Weights of a small GPT-style language model, trained from scratch on English Wikipedia: MLP 1536 SwiGLU.
Each number is 50 + 15 x the weight over its row's rms, rounded and kept within 0 to 99. Layers, rows and columns count from 0. The size before them is the row's rms in percent of the matrix's.

# down: layer 5 MLP down (transposed), 1536x576, rms 0.0724, rows 1159-1190, columns 360-431
# gate: layer 5 MLP gate, 1536x576, rms 0.0921, rows 1160-1190, columns 360-431
# up: layer 5 MLP up, 1536x576, rms 0.0988, rows 1160-1190, columns 360-431
down1159 099:31 50 50 41 50 44 47 35 55 35 58 51 73 70 65 66 54 57 43 57 17 72 30 41 70 49 75 70 43 66 39 36 52 56 61 27 46 60 35 53 46 67 53 43 66 60 36 48 44 85 71 33 28 66 60 54 27 77 42 34 54 62 37 61 49 76 66 82 50 34 32 20
gate1160 101:72 62 37 58 35 57 56 91 43 71 56 35 50 07 39 48 46 57 40 57 47 50 43 38 51 35 67 30 78 47 55 60 47 57 58 31 59 82 62 43 33 66 62 49 65 47 60 46 39 34 37 30 60 57 65 31 53 29 35 41 60 56 43 65 50 49 71 35 51 40 57 35
up1160 102:41 53 48 43 55 69 90 55 81 56 40 67 46 72 45 32 68 45 34 53 62 44 47 34 66 49 44 54 56 32 66 19 64 54 80 34 64 67 26 55 52 51 51 49 73 53 54 51 70 28 39 82 85 33 35 48 48 51 41 79 59 50 47 44 26 53 56 56 38 48 67 41
down1160 091:44 55 52 47 55 43 73 50 54 56 58 54 41 51 61 57 49 42 43 50 77 35 27 50 13 62 58 55 51 45 38 65 41 50 69 21 53 11 43 34 45 45 37 62 80 38 44 80 52 66 51 40 66 65 60 56 40 37 62 39 54 48 35 39 32 54 50 34 72 29 69 37
gate1161 094:60 40 48 31 35 80 49 01 54 56 43 58 47 52 30 30 74 41 47 46 39 54 41 51 74 58 34 37 34 66 66 44 64 47 47 46 35 46 59 46 52 86 71 44 51 65 56 39 79 56 57 25 38 60 35 40 24 64 26 62 38 69 20 32 60 32 50 35 54 53 50 52
up1161 099:45 59 53 40 57 52 45 68 64 55 54 68 55 68 50 58 60 55 46 48 60 38 67 52 59 70 49 66 41 43 45 43 57 42 35 48 79 57 54 64 54 33 50 48 70 99 42 20 49 88 60 67 40 52 67 55 64 36 31 48 13 40 49 53 64 48 85 31 72 36 38 47
down1161 092:57 15 45 49 58 70 33 58 79 60 67 61 62 51 83 59 36 22 26 47 27 47 41 24 31 45 51 49 27 60 33 38 26 53 34 70 49 48 37 46 60 14 53 36 39 24 62 48 57 41 76 44 47 52 62 58 55 34 21 51 40 49 54 50 58 26 84 44 46 28 49 35
gate1162 099:66 63 33 52 68 68 51 54 39 40 26 44 42 41 46 52 45 35 42 62 47 55 50 15 62 76 09 33 81 28 58 61 59 47 42 38 81 53 36 50 69 45 39 31 67 45 45 44 34 51 69 44 48 53 62 50 59 43 66 30 63 32 50 50 16 36 61 41 55 39 54 60
up1162 099:67 59 80 75 37 64 57 48 42 49 45 66 65 42 58 64 34 67 56 62 42 55 35 62 45 34 43 40 26 43 33 45 62 18 50 58 39 71 71 32 50 74 30 48 41 58 33 48 50 65 64 61 40 65 33 12 31 52 58 48 45 55 49 57 53 53 46 63 47 58 46 00
down1162 092:39 50 48 65 73 69 47 73 51 58 62 38 49 60 24 67 52 65 62 46 52 95 46 60 43 35 41 67 47 65 55 47 51 55 77 39 65 63 43 45 51 80 42 62 26 53 61 61 48 43 42 41 45 60 51 42 49 47 43 72 34 45 60 32 33 58 33 54 22 34 66 90
gate1163 097:43 24 72 47 39 48 60 41 54 37 35 27 67 68 64 43 51 44 67 54 40 47 34 44 49 56 49 70 26 38 20 59 59 42 49 87 43 65 58 36 47 30 54 55 27 51 96 57 49 60 46 43 47 44 42 46 35 39 33 27 44 47 39 38 62 22 56 31 47 61 36 24
up1163 094:66 44 86 65 31 71 48 64 68 47 29 34 50 20 39 35 66 65 32 34 60 73 54 47 39 55 23 63 43 46 21 32 36 42 58 50 41 23 62 55 57 38 45 40 34 25 57 25 39 65 51 63 49 71 70 47 48 75 15 50 38 52 61 41 69 69 37 49 76 21 29 60
down1163 101:37 34 55 27 24 92 54 69 66 30 33 29 35 61 69 40 40 22 53 62 53 60 53 41 07 56 39 71 46 57 33 58 53 48 49 46 43 66 40 61 63 60 72 70 62 64 29 31 33 29 73 75 54 33 43 72 52 15 38 38 55 37 56 50 48 38 49 24 31 36 60 63
gate1164 104:60 78 26 35 39 48 68 65 55 46 28 38 61 64 40 39 77 79 36 47 47 50 48 50 32 69 37 53 21 51 43 40 55 52 50 48 56 32 41 46 35 46 65 60 55 50 46 45 43 62 38 42 41 61 29 56 53 60 47 72 45 61 82 57 52 65 38 58 43 27 25 52
up1164 106:48 66 24 44 50 76 60 39 65 22 28 32 47 66 36 55 60 62 66 25 62 29 56 23 46 53 58 62 27 27 47 36 67 52 62 32 35 55 64 77 59 62 61 58 60 32 49 79 24 55 80 46 64 70 31 52 70 47 54 45 20 48 53 24 39 50 67 38 40 28 55 82
down1164 107:14 35 53 40 78 30 43 40 13 28 45 45 68 71 44 45 49 47 46 57 30 36 82 47 58 33 36 55 29 46 21 49 43 34 39 47 62 26 42 34 61 71 57 64 61 68 52 60 37 57 65 49 51 64 57 44 59 59 15 49 65 46 45 34 73 47 60 66 70 35 24 58
gate1165 098:65 47 43 46 39 63 57 29 47 42 52 65 34 19 65 43 43 55 66 48 49 41 69 32 70 37 40 43 60 64 17 46 49 56 31 61 38 74 47 32 78 43 46 59 37 46 55 62 40 66 56 52 02 44 53 46 49 64 33 70 12 41 69 31 33 43 59 45 72 44 17 56
up1165 095:58 14 46 33 32 49 64 27 50 68 60 57 43 42 41 87 34 16 37 77 39 61 39 55 75 51 51 51 47 42 40 52 56 47 54 55 56 52 41 53 46 32 45 28 10 34 67 53 47 29 75 23 49 41 72 53 51 39 28 60 38 42 62 19 47 11 60 40 49 63 77 54
down1165 090:50 44 36 62 41 52 67 59 48 56 59 63 38 61 76 61 50 39 35 65 42 42 58 48 53 52 51 58 43 48 43 36 79 34 57 51 43 43 79 62 40 29 59 22 55 69 53 32 75 58 76 38 67 55 20 46 49 76 64 57 32 78 74 18 68 77 48 69 23 38 33 34
gate1166 099:55 46 54 47 78 36 55 65 61 27 36 43 55 59 48 54 63 38 31 77 34 70 60 43 51 66 53 32 40 53 69 87 57 48 56 48 63 49 46 37 54 42 71 26 56 53 76 51 69 62 58 53 53 41 66 56 80 17 68 70 52 53 32 59 56 51 76 75 38 99 37 51
up1166 095:69 62 48 31 39 62 67 65 51 58 78 43 51 66 55 66 43 35 69 73 21 41 34 83 58 54 63 22 29 18 18 48 53 84 60 82 51 80 61 25 78 46 29 29 64 51 75 31 56 62 41 81 67 31 44 28 59 49 37 59 48 47 44 55 55 45 61 62 27 65 44 62
down1166 090:49 58 67 20 64 43 65 57 33 60 70 41 49 82 61 26 24 39 59 13 54 47 51 64 18 69 54 43 57 54 26 66 50 64 36 52 47 77 50 63 58 32 52 37 55 44 55 30 49 52 23 60 48 68 59 37 24 52 66 69 83 67 92 38 45 51 48 85 33 72 49 76
gate1167 101:38 34 13 50 76 76 38 39 39 77 73 55 55 38 59 74 53 56 15 22 54 67 57 55 39 55 62 69 39 40 50 62 59 65 47 38 46 50 47 47 50 51 53 52 33 45 79 74 38 39 44 75 26 40 81 49 90 54 82 44 16 29 52 55 65 43 28 68 55 45 49 61
up1167 101:37 43 51 52 33 39 48 43 37 26 52 58 42 48 47 51 31 54 58 35 47 84 53 60 45 43 56 54 70 55 42 54 66 26 40 25 43 57 37 20 67 67 68 64 56 63 61 59 66 70 52 55 65 69 64 86 25 50 37 81 58 27 60 39 62 54 29 54 43 40 53 55
down1167 105:51 43 43 52 62 36 37 49 28 70 34 75 65 33 66 46 67 71 48 60 57 69 57 60 21 64 51 36 60 51 48 27 46 72 53 51 44 73 51 49 47 86 45 65 42 67 62 91 60 75 39 86 45 38 36 73 65 50 77 59 63 48 32 30 39 20 53 51 81 38 43 70
gate1168 103:36 65 37 55 60 58 66 13 48 68 53 71 37 93 24 34 73 39 58 76 65 23 55 38 53 77 43 53 11 64 46 68 31 56 59 69 61 78 60 34 52 75 53 37 46 37 32 47 53 63 71 47 46 60 35 72 61 37 28 38 69 51 54 55 63 56 55 51 15 49 49 56
up1168 103:41 72 30 32 36 30 38 46 51 21 66 54 42 61 44 31 53 30 59 72 37 54 51 75 62 52 33 34 43 33 40 51 53 56 17 54 61 45 48 61 58 68 73 35 54 45 28 75 57 53 37 15 51 41 47 43 49 53 99 71 47 14 44 48 56 46 39 71 35 55 57 65
down1168 106:65 65 52 46 41 29 52 40 45 33 47 53 60 60 26 30 54 35 57 51 60 47 49 71 34 75 42 49 44 30 40 11 40 32 17 18 35 68 46 40 68 88 74 47 20 66 62 45 67 35 60 70 30 65 60 62 70 47 40 42 29 59 33 72 47 81 26 51 39 44 49 56
gate1169 101:68 42 56 57 55 70 44 53 49 62 38 34 65 25 79 57 63 70 72 66 32 54 44 54 29 54 71 32 62 48 49 43 46 14 49 80 53 70 37 51 76 57 59 63 60 33 34 59 53 46 66 52 47 47 51 59 56 68 48 72 36 78 51 54 63 46 39 44 35 33 44 58
up1169 105:63 56 26 62 44 64 48 41 52 75 33 47 35 46 60 38 45 76 48 42 45 49 59 63 63 43 55 46 58 67 31 50 50 67 83 44 44 35 43 23 41 40 41 31 41 53 41 35 18 41 38 37 33 59 57 56 75 79 89 13 57 35 53 65 84 56 69 68 25 56 48 37
down1169 102:55 54 47 50 75 20 34 74 64 48 53 56 53 53 43 35 42 43 56 42 51 44 44 61 49 57 50 57 50 41 50 54 60 61 44 32 71 47 63 41 58 22 62 77 50 89 54 31 76 32 47 43 45 50 78 54 28 52 66 49 34 56 34 59 41 79 33 44 54 44 42 43
gate1170 104:25 53 63 47 24 33 50 51 47 58 53 49 41 51 48 48 61 43 58 32 54 73 58 73 59 27 40 58 52 43 47 63 23 83 53 64 71 35 72 84 49 53 48 40 36 59 28 44 44 40 58 83 54 48 49 27 62 67 63 50 59 31 46 74 20 53 48 45 62 49 62 63
up1170 109:41 57 16 66 82 45 70 71 45 61 68 48 32 54 82 77 36 50 84 37 53 67 47 44 31 64 63 49 50 53 61 40 47 48 55 39 52 46 23 47 67 12 50 48 47 37 55 46 37 49 53 22 42 66 66 29 34 63 57 19 72 61 30 60 50 31 39 32 55 42 39 48
down1170 105:38 86 50 73 59 36 46 37 43 53 41 19 46 79 33 56 56 48 70 79 60 41 20 40 45 94 71 54 30 32 57 25 57 32 56 61 45 66 44 45 54 75 55 37 45 52 48 70 42 21 59 60 37 82 71 46 46 57 42 38 61 44 64 26 37 47 57 27 72 54 48 38
gate1171 098:27 65 43 52 37 39 49 47 62 47 55 74 51 30 40 60 75 53 48 47 27 39 59 46 58 52 30 31 71 56 52 61 53 55 64 63 31 45 32 40 25 47 43 60 45 66 57 76 33 39 41 66 76 87 31 54 59 77 47 53 51 47 53 33 44 64 46 51 23 43 06 44
up1171 101:55 27 49 60 42 40 58 27 48 50 71 71 64 55 51 47 53 49 50 28 76 50 43 56 40 61 62 57 53 49 42 48 55 31 53 51 48 74 50 40 40 79 78 40 69 47 52 24 61 70 72 35 69 11 51 14 67 50 28 44 58 59 59 47 54 29 29 51 67 46 39 65
down1171 098:47 39 36 50 69 46 48 36 59 35 43 53 21 52 50 51 45 65 41 35 35 50 58 31 40 32 48 38 50 61 14 48 44 27 66 44 43 59 37 33 54 61 36 55 39 28 34 77 30 37 68 41 34 31 55 38 56 55 34 62 45 84 58 45 55 45 64 42 64 45 39 91
gate1172 103:67 78 38 40 22 82 45 83 62 53 39 66 69 68 83 57 33 49 36 47 51 53 58 77 45 42 46 42 51 23 42 31 45 45 50 56 78 35 57 51 53 53 25 47 41 62 61 70 56 32 48 33 46 44 40 41 48 44 49 64 51 46 35 66 67 39 38 40 39 46 40 85
up1172 103:57 51 35 64 47 38 69 46 70 46 46 43 53 59 44 49 32 67 49 38 52 66 24 52 42 82 47 48 52 65 55 50 66 35 46 59 39 51 53 44 53 64 52 80 49 62 62 24 59 46 53 52 73 42 69 82 38 58 62 46 40 63 65 56 53 59 47 31 36 78 59 38
down1172 102:44 74 42 36 40 54 37 77 63 43 54 55 42 34 69 71 66 65 56 40 60 39 56 50 56 32 58 46 40 34 36 53 33 54 55 56 44 53 87 74 28 70 82 35 44 40 18 44 36 70 31 17 53 32 57 40 69 31 61 67 57 56 70 00 27 65 36 53 68 78 57 54
gate1173 099:39 73 27 66 77 67 29 48 73 31 86 55 63 49 45 40 44 65 52 52 63 48 59 70 44 56 49 25 22 12 24 25 51 39 47 43 47 34 47 48 47 65 75 30 39 22 31 54 43 65 40 41 40 52 52 54 26 53 66 66 44 49 33 38 75 63 31 53 40 28 79 54
up1173 102:55 69 74 41 56 55 66 40 58 57 44 66 33 73 68 65 44 56 74 75 55 39 49 40 80 67 61 37 54 65 55 57 39 65 34 69 57 55 58 30 74 56 12 62 75 87 34 63 43 39 55 55 62 66 35 60 60 43 51 45 56 32 48 44 68 13 52 48 66 56 17 38
down1173 105:60 48 56 49 47 47 81 40 67 72 54 55 56 47 43 43 28 77 10 43 80 56 63 46 38 69 56 40 79 49 57 70 75 43 24 53 56 73 44 54 39 48 47 58 58 42 84 45 48 38 21 62 35 42 70 53 41 61 72 32 48 50 49 51 50 45 62 35 38 17 53 47
gate1174 094:25 77 25 65 39 45 57 42 42 73 50 29 62 25 56 53 56 44 50 51 50 44 34 60 55 44 77 44 37 43 47 38 45 39 23 40 60 38 40 43 30 49 55 48 58 89 19 51 57 19 42 51 40 59 64 48 34 36 63 53 36 41 64 41 43 71 48 29 63 61 52 51
up1174 094:27 68 53 56 59 56 54 44 52 14 50 45 40 80 49 56 64 68 49 34 53 28 32 58 69 36 48 63 63 40 46 42 30 61 46 51 41 45 57 56 32 41 47 56 64 57 25 48 57 42 56 63 50 44 47 69 40 35 57 43 68 51 37 48 48 47 62 59 42 59 47 30
down1174 091:48 42 46 63 39 44 51 67 53 42 53 41 14 47 45 56 38 58 56 84 57 74 37 57 67 83 52 56 20 45 40 49 51 56 42 51 41 52 21 47 40 29 44 31 44 49 46 60 59 48 65 56 48 37 55 36 40 35 37 45 42 30 60 46 32 57 44 47 59 37 37 81
gate1175 097:73 61 63 47 61 50 51 45 48 52 80 62 44 61 59 38 31 51 40 29 25 64 56 42 58 56 47 36 39 58 55 43 57 42 45 48 53 45 48 44 52 38 42 71 02 35 49 43 48 47 64 64 39 67 63 18 35 66 47 39 61 62 64 45 55 23 31 45 54 55 40 47
up1175 098:53 55 59 14 78 38 55 55 68 58 47 56 58 37 43 67 48 37 42 14 79 29 12 49 45 67 49 47 38 41 20 49 54 41 61 73 33 61 39 60 46 33 68 52 45 59 47 39 68 40 90 35 18 75 52 41 61 43 46 77 47 44 34 15 57 34 50 44 39 59 49 54
down1175 087:44 66 68 48 51 73 52 33 49 68 37 66 51 46 60 82 59 42 72 51 78 65 70 39 42 32 33 42 66 59 55 47 53 74 40 33 49 22 74 23 71 00 24 49 49 68 41 56 31 22 71 33 42 30 44 31 23 42 26 48 59 44 46 73 31 40 27 67 68 27 54 65
gate1176 101:27 49 64 44 66 52 26 85 63 81 69 38 68 71 59 42 42 59 45 83 37 41 73 37 42 31 41 46 58 58 53 56 31 52 28 57 42 39 77 61 47 48 70 62 39 32 74 10 40 33 68 33 33 58 69 54 35 62 59 53 55 37 33 33 53 42 42 46 51 61 51 31
up1176 100:56 49 60 54 42 52 62 47 20 45 86 24 53 61 43 47 25 53 53 85 42 55 66 52 51 71 33 30 50 51 40 51 62 44 33 41 45 51 36 30 50 57 51 58 35 52 45 26 63 66 64 51 37 37 54 56 50 44 17 23 21 47 65 53 45 67 61 43 64 47 35 61
down1176 099:55 41 61 25 70 49 26 41 44 77 41 40 48 50 88 57 42 42 43 43 50 55 70 29 66 45 59 39 51 63 23 24 46 42 40 79 46 34 40 45 44 57 60 50 45 43 65 52 31 73 84 62 54 39 28 33 62 34 48 71 59 43 37 40 40 47 27 30 63 18 76 31
gate1177 097:46 40 42 56 21 42 65 59 71 23 56 44 48 67 61 43 54 37 42 50 66 44 32 48 36 37 45 37 37 46 61 63 58 71 38 28 62 46 64 56 78 31 40 46 61 47 46 20 36 42 41 65 51 47 69 44 62 42 58 40 40 43 84 82 67 32 65 58 55 33 47 39
up1177 096:47 48 37 36 59 45 54 46 43 71 61 54 62 46 28 48 65 66 28 61 65 54 60 42 61 68 38 43 38 63 61 55 69 44 60 37 33 48 63 57 55 25 85 66 48 34 31 46 62 59 52 46 57 46 44 36 34 42 40 70 31 40 54 61 42 63 32 69 67 49 78 51
down1177 101:45 25 59 45 45 56 59 31 58 49 48 30 36 80 48 44 46 20 49 29 61 40 31 28 55 41 71 45 37 29 50 57 46 59 39 36 81 61 37 14 14 41 30 34 43 47 44 64 36 46 28 59 55 25 14 50 54 55 66 47 40 29 27 42 56 56 44 23 53 66 28 72
gate1178 103:26 55 32 38 22 64 44 32 19 65 58 41 33 49 47 46 40 59 42 46 68 51 53 55 29 54 53 43 40 47 48 66 63 52 69 56 28 39 63 63 38 50 79 60 52 34 60 69 45 47 33 31 52 37 77 37 41 64 56 54 65 55 45 26 63 45 57 56 40 58 57 70
up1178 104:39 51 59 28 45 46 46 55 22 20 40 51 79 58 51 65 47 67 51 70 61 49 59 66 51 39 52 58 76 44 17 78 81 70 42 34 55 55 51 47 63 62 50 42 56 64 68 38 49 48 50 68 25 65 48 72 64 40 48 52 56 44 14 28 57 35 57 65 72 39 29 32
down1178 105:56 42 82 47 49 56 39 31 38 79 38 55 68 58 38 41 43 76 49 73 39 61 45 57 67 25 34 33 44 29 61 70 77 51 40 59 31 35 63 65 59 72 45 53 32 25 45 57 35 44 56 44 34 34 32 49 72 77 35 51 36 56 44 56 89 41 70 51 34 58 40 39
gate1179 100:47 43 86 52 54 31 44 61 61 58 14 29 49 55 39 48 25 39 38 48 83 32 61 67 41 60 27 56 82 54 32 45 34 57 40 28 54 84 78 57 50 62 61 25 29 69 38 64 47 74 78 74 61 52 46 56 22 43 61 83 38 26 47 48 35 70 70 46 31 49 66 30
up1179 103:74 60 59 21 44 42 54 61 80 67 38 59 44 79 48 48 29 49 26 38 44 53 66 78 44 85 69 51 44 56 63 56 37 43 78 64 44 87 55 55 61 52 44 38 66 42 43 68 51 56 36 60 52 30 65 66 59 39 31 57 65 46 57 78 72 29 64 84 55 78 41 40
down1179 106:51 32 32 53 56 27 81 49 39 67 51 37 41 59 45 39 28 41 26 37 79 48 64 56 66 53 45 35 56 53 70 42 40 46 56 51 37 50 68 68 57 45 57 45 51 63 61 59 41 33 53 46 66 64 78 72 48 56 54 40 48 73 54 68 36 65 44 15 55 77 46 67
gate1180 102:56 68 47 67 42 35 62 52 23 65 55 79 49 49 27 33 55 60 44 66 28 49 46 60 48 40 35 40 44 87 40 45 65 44 34 32 39 43 64 55 34 65 57 62 59 19 32 20 57 48 44 45 49 47 50 43 38 31 53 57 50 42 40 50 56 49 46 78 44 67 59 35
up1180 099:65 74 46 48 37 43 47 80 65 51 31 65 52 64 46 87 61 49 37 65 40 30 41 66 68 36 68 59 48 49 39 61 39 54 48 39 18 34 22 65 56 23 46 59 83 32 45 67 57 42 59 48 49 42 72 44 26 74 68 60 46 53 56 36 49 56 39 64 40 58 59 21
down1180 101:60 85 38 49 71 82 55 54 69 18 70 50 52 43 29 38 58 61 37 58 41 09 52 46 47 43 54 51 69 48 53 49 55 44 37 21 60 44 39 33 48 68 67 29 65 52 60 77 42 54 49 64 45 51 52 29 45 62 50 36 25 35 51 33 40 42 40 68 64 55 49 52
gate1181 098:47 71 69 33 72 69 58 51 71 58 63 51 51 58 62 13 52 82 49 37 05 49 41 45 32 33 60 42 64 61 48 88 10 41 44 44 30 39 61 64 46 59 21 50 30 71 43 40 59 56 46 42 89 69 39 32 85 48 46 44 69 54 55 55 34 38 68 58 47 33 44 35
up1181 095:74 59 59 59 36 47 76 48 54 34 64 52 77 76 58 37 42 44 41 58 71 52 57 38 51 58 41 17 72 38 63 67 53 61 41 43 38 51 58 31 39 45 66 50 62 62 43 50 42 42 63 75 48 36 39 49 73 60 66 30 34 57 52 64 50 49 71 37 25 56 61 44
down1181 090:67 68 25 51 65 50 30 23 41 71 21 67 41 40 66 58 56 65 66 56 40 66 67 56 41 61 44 67 69 33 05 30 70 32 43 48 46 62 50 44 50 27 20 34 37 34 57 48 33 48 36 61 60 31 18 54 47 33 56 79 41 40 56 58 73 22 21 52 56 40 77 44
gate1182 095:25 65 55 30 37 51 26 37 29 61 74 56 61 47 49 62 73 56 34 48 48 63 78 42 68 26 43 42 46 35 67 36 53 56 58 38 34 41 71 57 80 74 33 48 69 60 50 21 86 36 62 49 58 51 42 38 68 45 73 59 51 50 54 57 74 55 25 43 89 41 53 70
up1182 092:53 52 39 53 81 34 81 47 59 55 53 89 36 51 43 19 47 54 57 61 52 42 58 57 22 65 54 42 66 42 50 55 67 34 50 58 45 34 56 26 55 49 44 47 58 30 29 43 24 56 52 32 39 77 77 42 51 66 34 10 77 30 47 28 57 34 74 53 38 63 56 52
down1182 089:48 48 50 57 52 75 52 34 34 44 54 39 63 25 48 70 74 39 35 61 36 27 54 32 31 67 40 67 53 45 52 51 64 61 45 26 28 27 79 58 22 99 65 61 47 51 65 79 32 40 63 36 64 54 55 49 69 37 47 79 12 46 52 51 35 55 42 41 49 57 52 51
gate1183 097:27 33 49 32 79 74 54 56 23 55 57 45 60 57 41 35 33 51 51 35 35 54 28 24 71 28 22 72 55 67 64 29 39 49 85 59 29 33 47 43 90 65 36 49 74 67 56 51 26 81 48 48 57 43 56 41 30 45 48 59 79 44 29 60 71 49 37 04 27 43 53 65
up1183 100:43 77 28 68 62 38 56 47 68 42 17 45 46 45 30 55 46 55 47 61 56 51 41 53 36 46 72 58 65 16 32 52 54 77 58 47 72 61 41 82 39 64 43 31 38 59 39 61 78 14 78 58 36 65 37 44 38 67 59 18 32 41 60 53 41 67 61 45 65 32 73 61
down1183 098:53 63 45 28 39 32 59 56 55 60 69 66 65 31 41 37 49 52 32 52 37 44 40 26 67 52 25 31 57 74 44 39 51 44 39 68 37 38 78 31 40 62 48 51 50 75 61 54 52 47 16 55 39 37 45 57 43 76 29 68 52 18 53 30 47 58 37 61 52 41 57 29
gate1184 099:30 66 53 62 31 19 49 37 42 61 73 32 42 42 42 17 40 41 45 27 72 58 62 49 45 34 43 46 31 73 46 53 58 53 56 56 50 22 71 50 66 29 68 62 49 50 61 40 49 48 46 51 39 24 68 62 42 57 47 58 46 60 41 37 24 56 62 44 66 48 48 53
up1184 100:48 31 34 47 57 51 69 73 58 32 49 46 65 65 46 42 37 59 52 57 48 54 50 40 70 72 52 27 40 44 22 40 56 39 47 69 58 79 36 64 57 52 55 51 64 39 61 32 67 47 41 60 50 56 48 80 49 47 19 46 27 35 43 68 56 46 39 39 38 61 38 51
down1184 094:51 37 46 55 57 47 45 51 44 51 55 59 34 59 53 55 30 40 29 36 57 45 60 60 61 54 50 43 63 24 43 40 39 53 36 68 34 30 42 66 43 81 52 62 38 64 63 48 29 55 55 44 48 61 60 65 75 60 47 38 66 43 61 58 67 61 61 30 33 75 19 67
gate1185 107:64 35 57 43 44 46 82 41 74 52 70 77 31 47 45 33 33 47 32 42 70 47 46 81 70 58 61 27 47 50 30 51 49 37 59 33 74 74 54 07 52 56 55 37 28 54 35 56 49 68 48 36 48 23 43 62 64 81 57 24 49 46 39 58 47 64 62 43 71 67 55 59
up1185 103:51 56 46 53 52 73 22 33 48 50 62 65 36 31 32 83 36 41 72 36 34 55 61 54 89 45 37 53 32 63 26 46 43 35 18 63 38 65 44 60 86 35 52 54 63 54 45 35 40 45 68 27 46 68 37 55 45 33 62 37 31 57 39 58 69 65 49 84 24 55 51 59
down1185 104:47 36 44 36 42 41 71 43 60 69 58 41 27 56 46 80 60 60 40 47 44 40 57 43 67 36 59 22 46 46 42 52 61 65 43 49 48 51 49 51 50 58 75 55 73 54 74 56 37 64 44 55 67 38 40 41 52 42 18 63 55 73 70 49 47 52 28 35 44 29 75 73
gate1186 102:44 49 42 54 39 58 63 55 47 69 49 48 65 28 53 74 35 64 92 35 46 42 51 51 36 52 45 46 67 41 37 55 36 56 31 60 49 55 58 33 58 52 78 74 63 56 43 25 31 42 39 70 69 51 38 46 59 63 42 58 24 66 46 32 33 30 74 57 71 51 29 43
up1186 099:63 43 16 30 43 50 45 22 37 39 62 72 47 42 49 25 56 36 25 40 58 47 70 45 36 66 63 51 77 56 44 50 60 63 52 48 59 40 42 29 47 69 45 65 66 53 34 47 59 73 72 69 54 39 47 43 24 55 40 72 33 75 57 36 32 56 37 35 65 65 49 65
down1186 103:32 25 56 27 52 47 99 78 56 24 92 81 40 58 38 38 75 40 50 40 40 57 39 60 52 50 25 71 62 45 50 18 46 65 32 60 67 44 51 62 69 27 87 64 58 45 81 63 59 48 40 57 68 39 60 61 60 56 39 48 59 50 62 34 54 33 48 45 40 71 12 52
gate1187 107:74 41 28 52 42 48 60 21 73 55 39 57 64 20 51 45 69 31 37 32 24 59 52 50 39 30 78 58 52 54 21 52 08 46 57 60 43 72 62 44 48 35 39 61 58 32 57 71 70 45 48 28 22 48 46 41 70 34 51 43 64 62 44 70 18 72 67 58 53 65 44 49
up1187 103:42 56 89 47 50 48 50 47 47 52 59 65 27 51 74 47 35 47 46 54 74 46 33 70 41 56 56 60 13 42 44 27 74 50 76 46 62 52 57 64 42 52 70 57 41 58 73 43 59 49 49 50 81 68 61 57 49 59 41 54 36 44 52 45 64 50 48 44 47 36 29 74
down1187 096:22 61 65 44 48 77 80 40 64 51 50 55 43 71 26 63 38 37 53 81 43 82 50 58 43 50 52 46 72 42 54 88 46 68 55 62 50 53 63 52 43 92 36 43 32 82 21 37 50 49 47 71 54 62 54 71 49 43 29 34 46 66 53 39 50 49 88 54 64 73 64 54
gate1188 101:51 59 24 44 33 38 77 44 35 58 37 44 64 54 66 49 17 85 34 66 36 63 43 67 54 38 69 53 53 36 45 46 52 61 45 58 61 37 68 48 41 65 60 51 62 64 39 50 41 60 39 47 49 66 59 42 71 58 62 35 26 47 35 57 56 30 47 52 54 16 34 45
up1188 098:23 81 43 27 50 45 57 15 45 69 33 41 41 33 53 79 37 55 50 38 59 36 47 62 78 48 47 43 52 58 68 39 91 44 40 04 62 48 45 61 50 34 46 54 49 42 30 49 52 67 31 45 57 57 74 48 50 44 50 68 31 65 41 44 43 38 44 71 60 85 47 56
down1188 099:32 69 54 41 53 61 64 17 60 75 25 66 69 56 40 87 65 88 45 44 56 37 61 42 79 44 62 59 32 33 55 38 67 49 53 56 73 48 58 72 71 15 43 31 63 61 49 44 48 50 49 18 33 48 24 39 65 71 54 71 57 62 49 58 24 46 43 53 61 59 32 17
gate1189 100:67 45 69 49 52 39 47 52 50 29 61 50 31 56 54 75 23 38 20 49 71 29 51 63 60 47 57 52 59 30 81 76 32 26 57 70 65 50 52 75 22 70 46 29 58 55 70 62 38 38 77 57 55 48 53 54 56 55 72 26 54 51 36 43 40 40 51 36 65 37 52 50
up1189 100:88 72 53 40 35 23 38 69 44 53 43 43 40 74 73 64 40 36 56 51 42 56 37 42 34 24 46 41 60 70 50 44 54 41 39 74 80 20 34 26 47 44 47 63 54 34 76 52 37 47 71 56 50 51 62 62 44 53 52 67 53 51 62 51 41 52 73 27 50 29 63 46
down1189 100:48 30 39 52 38 31 46 77 24 45 54 37 43 40 34 78 42 51 44 65 59 39 40 42 64 73 56 33 52 56 41 46 47 29 94 26 50 48 62 59 60 82 32 37 49 70 59 50 43 79 73 32 46 60 64 45 64 69 53 35 42 31 44 56 46 67 40 55 54 40 80 48
gate1190 102:41 52 45 52 52 37 41 46 39 46 61 49 53 36 41 18 37 52 61 29 77 72 52 29 76 53 35 44 33 59 60 43 68 12 38 47 27 30 42 60 51 48 63 58 37 58 26 51 57 52 58 41 45 40 51 23 60 34 38 28 46 45 71 62 44 10 52 51 53 23 59 57
up1190 102:45 56 81 23 89 34 46 48 40 68 66 64 31 61 24 46 39 57 60 61 39 65 33 53 22 70 58 71 47 49 27 35 36 60 48 44 70 27 50 56 44 41 46 70 28 46 49 47 47 52 63 69 45 29 54 46 51 62 57 29 46 32 58 79 35 45 65 69 08 29 35 54
down1190 095:33 61 34 54 34 74 50 56 30 55 63 68 62 18 42 57 54 24 42 48 47 58 43 42 54 48 40 47 81 42 45 63 48 33 69 28 28 65 42 45 45 25 50 53 65 61 42 31 95 61 51 54 57 35 51 65 58 56 53 37 68 34 62 33 85 36 50 42 33 46 67 50